{"d_model": 96, "vocab_size": 771, "norm_eps": 1e-06, "positions": "rope", "rope_base": 1020.0, "qk_norm": true, "attn_scale": 0.178, "extras": ["local attention windows", "gated attention", "exclusive self-attention", "value embeddings", "hashed n-gram embeddings", "an embedding shortcut", "capped logits"], "init": "orth", "init_std_o": 0.00411, "init_std_down": 0.00411, "warmup_steps": 41, "batch_tokens": [8192, 16384, 24576]}
Each number is 50 + 10 x the weight over its row's rms, rounded and kept within 0 to 99. Layers, rows and columns count from 0. The size before them is the row's rms in percent of the matrix's.

# layer 2 MLP up, 384x96, rms 0.165, rows 173-189, columns 0-95
098:47 59 56 62 47 63 41 69 38 43 39 68 43 31 62 68 62 73 51 45 64 44 57 54 59 45 53 44 29 40 44 38 48 34 37 57 46 49 60 51 44 63 45 56 59 46 47 40 47 55 60 47 29 34 43 36 61 23 38 46 40 45 60 41 42 49 41 52 56 51 42 36 60 55 52 65 41 44 37 49 44 58 56 58 52 48 57 48 54 51 54 44 39 41 55 62
094:46 63 53 65 37 58 40 55 45 54 55 57 48 49 49 47 40 54 47 47 55 43 53 54 45 33 45 52 53 37 41 61 35 29 60 50 46 56 32 52 51 46 39 48 45 53 45 45 42 54 57 67 65 40 36 57 41 42 48 47 40 64 54 62 63 77 25 34 57 29 44 60 45 54 54 59 37 35 41 43 30 60 48 57 61 47 47 60 55 48 51 49 44 80 51 53
097:57 37 51 56 46 62 48 64 48 37 47 60 61 53 67 49 52 50 35 59 36 55 50 64 50 69 45 44 63 60 54 56 32 37 42 47 44 59 61 43 38 53 70 38 46 51 51 63 38 39 65 40 72 53 40 57 52 39 55 51 43 40 68 37 45 59 55 63 47 40 56 44 37 52 55 36 51 55 47 51 41 69 54 32 42 36 68 59 61 41 41 60 40 48 56 40
107:47 45 38 47 42 45 50 44 51 47 43 54 61 56 40 67 44 52 74 50 41 57 59 53 32 59 37 60 57 59 44 52 63 45 38 32 71 55 36 44 54 55 41 30 60 46 45 54 62 20 46 48 45 44 30 57 66 60 59 25 52 52 45 58 42 45 51 46 58 59 55 49 46 59 56 36 58 57 55 49 51 63 52 46 56 47 53 36 61 34 47 52 63 66 59 35
092:45 32 67 41 32 53 41 47 64 53 48 46 68 45 52 63 46 59 58 46 40 60 58 56 53 46 59 40 40 44 47 49 48 40 45 28 54 34 42 44 45 29 51 42 43 23 39 60 43 49 53 52 51 51 46 38 39 54 51 55 55 47 40 45 54 46 63 55 25 60 59 47 60 77 47 37 50 48 59 49 67 64 57 54 57 37 43 62 42 47 60 47 53 56 30 58
096:44 44 46 48 47 59 53 38 57 46 40 61 38 54 58 60 42 48 45 25 38 45 63 49 45 51 52 47 61 44 63 54 59 41 58 33 51 62 63 68 51 46 55 52 41 31 43 44 32 44 33 62 46 36 53 63 26 43 47 50 63 48 55 64 59 42 52 57 65 43 49 64 47 36 63 56 50 40 48 42 67 38 33 62 42 51 42 56 49 34 43 36 46 64 68 52
093:28 46 46 74 55 37 39 42 51 34 56 60 42 58 35 54 55 59 51 46 17 47 57 57 41 56 51 59 48 32 55 43 59 52 46 64 41 47 31 49 46 33 51 37 44 37 49 47 60 57 49 44 53 47 48 46 41 49 36 46 36 34 69 46 55 48 36 57 54 46 58 43 40 58 33 58 38 39 53 50 58 44 60 58 35 66 52 50 48 45 67 33 49 58 49 55
093:55 50 52 46 46 47 44 51 55 41 45 48 70 55 53 59 63 52 64 39 48 47 58 48 64 54 45 31 59 48 52 38 48 34 52 64 60 45 64 64 53 63 65 35 63 57 63 49 69 51 55 53 54 37 40 49 54 74 27 44 50 44 46 58 37 69 47 57 38 31 55 36 43 55 38 66 55 53 52 46 44 60 30 39 55 54 55 56 50 64 58 53 52 74 49 62
106:59 35 70 40 39 55 66 59 47 58 63 60 46 57 59 50 51 47 65 54 37 38 47 63 41 48 53 26 66 31 43 32 59 45 45 56 48 47 50 43 52 66 39 40 62 49 47 46 42 25 52 44 61 44 28 56 61 38 45 45 30 56 68 60 50 51 47 56 48 57 55 63 37 53 53 61 33 39 53 42 43 57 47 54 59 39 53 33 55 51 34 55 54 43 58 52
100:60 59 62 61 50 41 49 31 74 46 53 49 53 45 56 39 37 47 48 59 59 27 44 63 45 55 67 52 63 52 58 69 50 35 38 38 30 39 46 39 39 57 50 60 32 50 38 48 44 52 36 49 63 42 54 40 57 53 49 46 58 61 38 42 58 50 42 44 62 40 66 44 41 45 59 53 46 58 58 65 59 45 45 50 45 27 69 54 32 62 44 52 56 56 50 54
092:37 56 56 49 55 61 65 49 37 59 49 51 27 41 45 41 31 54 46 48 33 53 60 52 38 58 57 53 54 48 49 65 54 44 57 50 53 52 59 61 58 44 54 45 56 70 35 52 39 41 64 73 64 47 50 54 63 35 47 45 44 57 59 56 05 54 44 51 45 49 40 44 47 56 46 49 45 50 43 57 40 61 57 37 50 48 60 40 45 25 51 40 55 53 52 54
111:35 52 49 57 49 55 50 49 57 31 58 59 66 39 67 67 26 66 54 56 60 54 44 40 50 57 49 38 45 48 65 53 71 50 47 43 56 59 27 50 34 61 48 55 47 51 59 41 50 54 44 43 54 49 37 31 38 40 42 38 43 71 47 48 63 46 49 40 45 36 55 29 46 38 52 71 43 45 38 49 42 47 40 36 44 54 42 42 44 53 46 44 60 41 43 33
102:57 68 66 38 28 43 62 49 64 61 55 42 65 48 54 63 49 63 44 64 40 48 47 53 39 53 36 64 51 48 65 43 36 43 32 42 43 53 41 52 58 41 40 55 45 49 57 64 46 68 57 31 36 58 56 51 49 53 38 46 43 43 52 62 51 55 64 39 38 46 37 34 36 39 43 62 44 40 62 56 36 44 62 48 57 64 52 45 47 52 53 68 39 31 52 55
088:46 41 48 69 69 68 53 59 62 54 47 48 45 64 49 51 31 58 61 37 57 36 56 48 46 61 48 49 45 46 67 44 52 38 77 62 29 40 56 63 56 58 46 54 54 61 56 66 60 35 71 41 52 57 55 64 67 50 54 54 56 54 48 51 42 31 44 45 51 39 51 45 39 60 60 45 25 39 55 37 48 46 47 40 58 44 40 44 58 49 45 40 40 51 51 54
102:39 50 36 57 39 48 44 22 47 70 32 54 34 46 40 59 41 58 50 50 36 63 58 65 41 57 43 52 46 52 62 57 34 46 38 44 34 61 62 46 37 44 46 44 59 47 45 78 42 48 40 49 36 51 43 46 50 47 61 56 54 58 51 57 47 41 33 62 60 47 61 49 48 65 36 42 46 39 64 44 45 49 60 61 42 59 52 44 52 41 63 53 54 52 35 72
102:20 42 67 64 52 28 56 49 39 33 46 28 39 44 59 57 39 52 58 47 38 37 59 57 54 59 43 57 71 44 49 67 59 49 63 40 60 52 56 72 59 57 48 48 47 47 65 36 53 62 62 32 49 65 49 42 48 55 58 51 42 36 39 69 54 49 48 61 49 44 48 53 35 52 63 46 57 42 62 52 60 46 56 44 50 54 60 48 61 44 42 45 39 47 54 53
089:49 50 51 60 63 70 34 52 72 65 44 62 35 66 50 60 51 63 68 46 53 42 62 44 51 53 39 44 46 31 27 37 69 47 54 47 35 50 58 57 38 47 33 55 59 57 46 65 30 54 52 63 53 49 56 49 33 57 33 53 35 59 48 43 52 44 49 45 54 60 51 45 42 41 48 70 45 63 43 53 47 57 39 56 62 55 60 51 58 51 38 54 59 49 37 54
# layer 2 MLP down (transposed), 384x96, rms 0.0401, rows 173-189, columns 0-95
100:60 24 63 60 49 40 61 50 48 44 52 41 60 59 25 68 44 45 45 44 50 55 48 58 61 54 53 68 47 51 40 62 67 42 57 54 41 62 32 61 63 35 35 65 64 52 52 52 58 40 52 53 52 54 63 40 50 43 40 57 68 54 41 43 37 39 61 49 40 69 63 56 39 54 55 70 54 55 43 62 54 47 56 46 50 47 50 66 37 48 62 49 37 56 40 46
099:57 51 56 49 53 56 56 49 54 62 64 63 41 42 39 47 56 56 64 51 46 49 61 60 45 50 51 68 28 50 60 43 48 49 44 42 51 55 37 62 54 43 48 66 33 48 31 46 50 39 51 56 55 73 36 53 44 55 55 27 51 46 48 40 56 62 48 27 37 48 47 39 55 68 38 54 71 68 44 60 51 54 41 44 40 30 38 44 52 62 60 40 55 54 33 40
099:62 64 58 53 34 39 61 53 56 54 63 38 57 42 49 66 71 37 67 57 57 55 45 46 45 58 62 42 49 67 61 54 55 59 70 44 53 50 49 22 54 58 33 57 50 50 54 43 49 46 50 53 58 33 50 43 52 60 43 53 24 38 38 64 50 45 44 40 45 45 54 34 47 55 43 51 63 34 46 32 45 59 53 52 41 59 55 61 42 54 62 56 69 37 48 54
102:46 50 50 45 53 42 31 42 57 46 56 58 45 52 55 52 43 65 40 49 59 58 54 43 41 29 54 52 55 64 45 77 55 64 37 43 38 57 55 53 50 34 45 54 50 52 51 55 45 40 55 25 54 69 46 57 48 38 62 58 56 38 52 36 54 69 47 55 46 67 49 51 51 57 44 24 31 51 29 58 55 53 55 56 66 33 38 38 50 42 44 66 56 60 55 50
096:50 42 43 63 41 32 56 39 53 25 56 39 43 62 45 41 62 49 49 58 54 50 56 41 33 47 62 62 42 42 52 53 48 68 65 53 49 69 52 54 46 55 43 56 51 43 36 57 58 62 36 38 73 53 51 40 63 34 43 63 67 34 40 50 47 44 45 38 35 50 59 39 64 48 37 55 45 45 42 59 56 51 41 44 39 75 60 42 41 58 45 49 45 48 48 63
099:50 52 48 47 44 66 47 55 44 57 49 43 52 41 56 61 59 66 67 49 47 54 50 35 66 52 47 68 52 46 45 50 67 31 58 60 48 32 59 21 47 63 50 51 43 49 50 60 36 68 56 39 62 49 36 65 54 61 52 43 49 45 59 52 39 50 57 64 52 59 46 49 45 62 54 60 63 37 44 41 49 54 57 49 57 51 55 54 81 64 47 45 56 23 40 52
102:42 39 27 58 50 57 74 61 56 39 31 51 42 25 47 34 63 53 60 49 40 52 43 48 72 55 44 54 42 51 74 53 35 33 41 51 56 46 51 58 46 54 57 41 50 36 37 42 64 58 69 32 53 46 54 45 44 36 54 66 26 45 64 50 45 50 43 54 56 35 33 48 47 53 40 51 47 54 48 47 61 56 52 40 47 52 40 49 43 55 49 53 57 53 47 49
094:53 54 42 52 58 53 51 26 58 44 30 37 45 54 50 48 62 39 52 50 45 38 50 45 72 41 44 57 48 40 45 30 57 46 53 48 53 40 36 49 47 72 49 40 56 68 40 58 46 44 25 61 54 63 46 42 53 61 48 42 51 49 52 55 43 58 50 52 35 53 51 59 60 37 57 57 68 72 55 67 46 45 35 46 49 54 30 73 47 48 41 56 59 42 37 59
112:51 55 55 48 60 60 45 59 60 65 46 48 45 46 46 50 44 34 67 40 57 49 58 25 56 47 48 66 27 48 63 52 50 66 55 50 43 66 36 34 61 41 52 48 25 37 44 52 47 52 50 58 33 67 37 34 57 62 54 36 49 47 61 54 57 38 40 57 48 57 49 48 38 55 43 53 28 42 34 38 49 56 33 34 46 55 56 37 49 57 46 51 40 52 53 40
099:48 46 64 55 65 64 51 65 33 62 37 44 52 48 51 59 46 53 40 36 62 69 51 42 57 61 52 57 64 50 39 44 65 54 43 45 48 45 48 45 46 42 61 39 46 46 31 52 32 58 49 49 61 41 57 59 72 51 47 45 59 28 48 61 41 38 51 60 52 42 49 58 37 42 65 31 38 49 39 62 48 47 38 41 45 60 44 57 37 36 68 45 57 31 49 64
095:48 51 58 35 49 56 45 37 58 57 49 44 35 42 53 43 42 54 41 50 48 67 55 65 57 48 55 32 60 40 51 79 58 38 34 66 49 49 53 65 69 47 45 52 43 44 42 53 51 52 49 42 51 59 58 39 48 26 68 42 50 39 63 41 66 59 41 63 49 57 72 45 54 68 26 54 41 41 50 52 39 61 47 39 46 56 42 55 58 52 45 35 51 46 52 39
102:44 27 57 58 65 39 40 46 67 54 41 57 55 42 48 27 51 38 43 57 49 38 51 67 78 41 46 43 54 50 53 61 52 55 40 49 52 42 65 59 54 52 55 41 50 50 37 58 52 46 37 64 23 55 51 53 53 60 53 55 62 42 41 49 34 64 59 39 55 58 53 51 65 31 51 35 42 61 54 69 49 31 60 46 53 68 48 51 57 41 42 50 50 45 51 58
101:75 36 39 38 50 48 61 66 47 57 69 47 57 34 61 61 55 44 37 58 46 48 44 51 47 51 47 58 51 30 72 47 48 56 36 68 47 45 51 45 43 53 42 68 47 45 31 55 46 53 59 69 34 61 46 53 52 31 55 56 50 43 47 50 69 49 45 45 30 39 38 48 45 58 46 57 38 32 53 52 42 54 51 43 62 63 34 57 61 43 53 51 49 47 44 69
098:44 57 43 54 61 58 64 53 38 48 45 61 36 51 44 55 53 49 46 67 47 65 49 37 57 39 28 32 53 43 37 43 34 50 36 58 48 60 48 42 65 55 48 57 43 37 46 49 25 49 43 63 59 18 49 49 48 45 75 32 38 48 55 55 58 65 48 48 52 46 29 52 48 57 48 58 72 62 58 51 50 38 57 44 57 59 54 45 47 56 61 49 47 51 52 43
098:55 52 56 59 59 69 44 69 40 56 74 36 60 51 41 48 55 43 41 52 39 54 54 51 57 27 64 51 47 50 50 42 53 67 42 31 60 43 32 48 55 67 61 34 67 38 59 41 55 45 54 65 39 61 69 56 40 52 44 42 51 59 50 63 38 48 54 41 42 39 49 59 61 54 45 64 46 50 33 52 46 55 45 34 43 35 65 42 42 64 59 48 54 46 54 55
111:61 72 52 40 48 49 41 56 78 47 55 64 55 58 34 48 60 75 57 56 62 64 65 56 30 42 61 45 40 59 63 53 71 44 54 53 42 48 44 38 44 42 53 65 66 51 47 65 43 35 36 45 48 54 62 66 60 61 41 48 58 42 45 49 52 61 46 45 49 42 39 41 44 55 50 48 48 66 43 42 43 41 46 48 44 51 48 53 48 42 61 55 56 78 49 49
095:53 36 34 57 37 50 49 57 62 52 47 60 47 43 58 48 48 34 31 41 68 57 37 49 34 38 47 62 67 44 68 44 44 62 51 56 60 47 52 48 60 46 55 59 51 51 47 66 64 54 54 43 44 56 46 46 54 53 62 49 65 54 55 41 57 74 33 20 58 33 49 54 48 48 33 38 60 47 42 65 59 48 62 49 36 42 33 47 45 49 63 57 39 56 43 43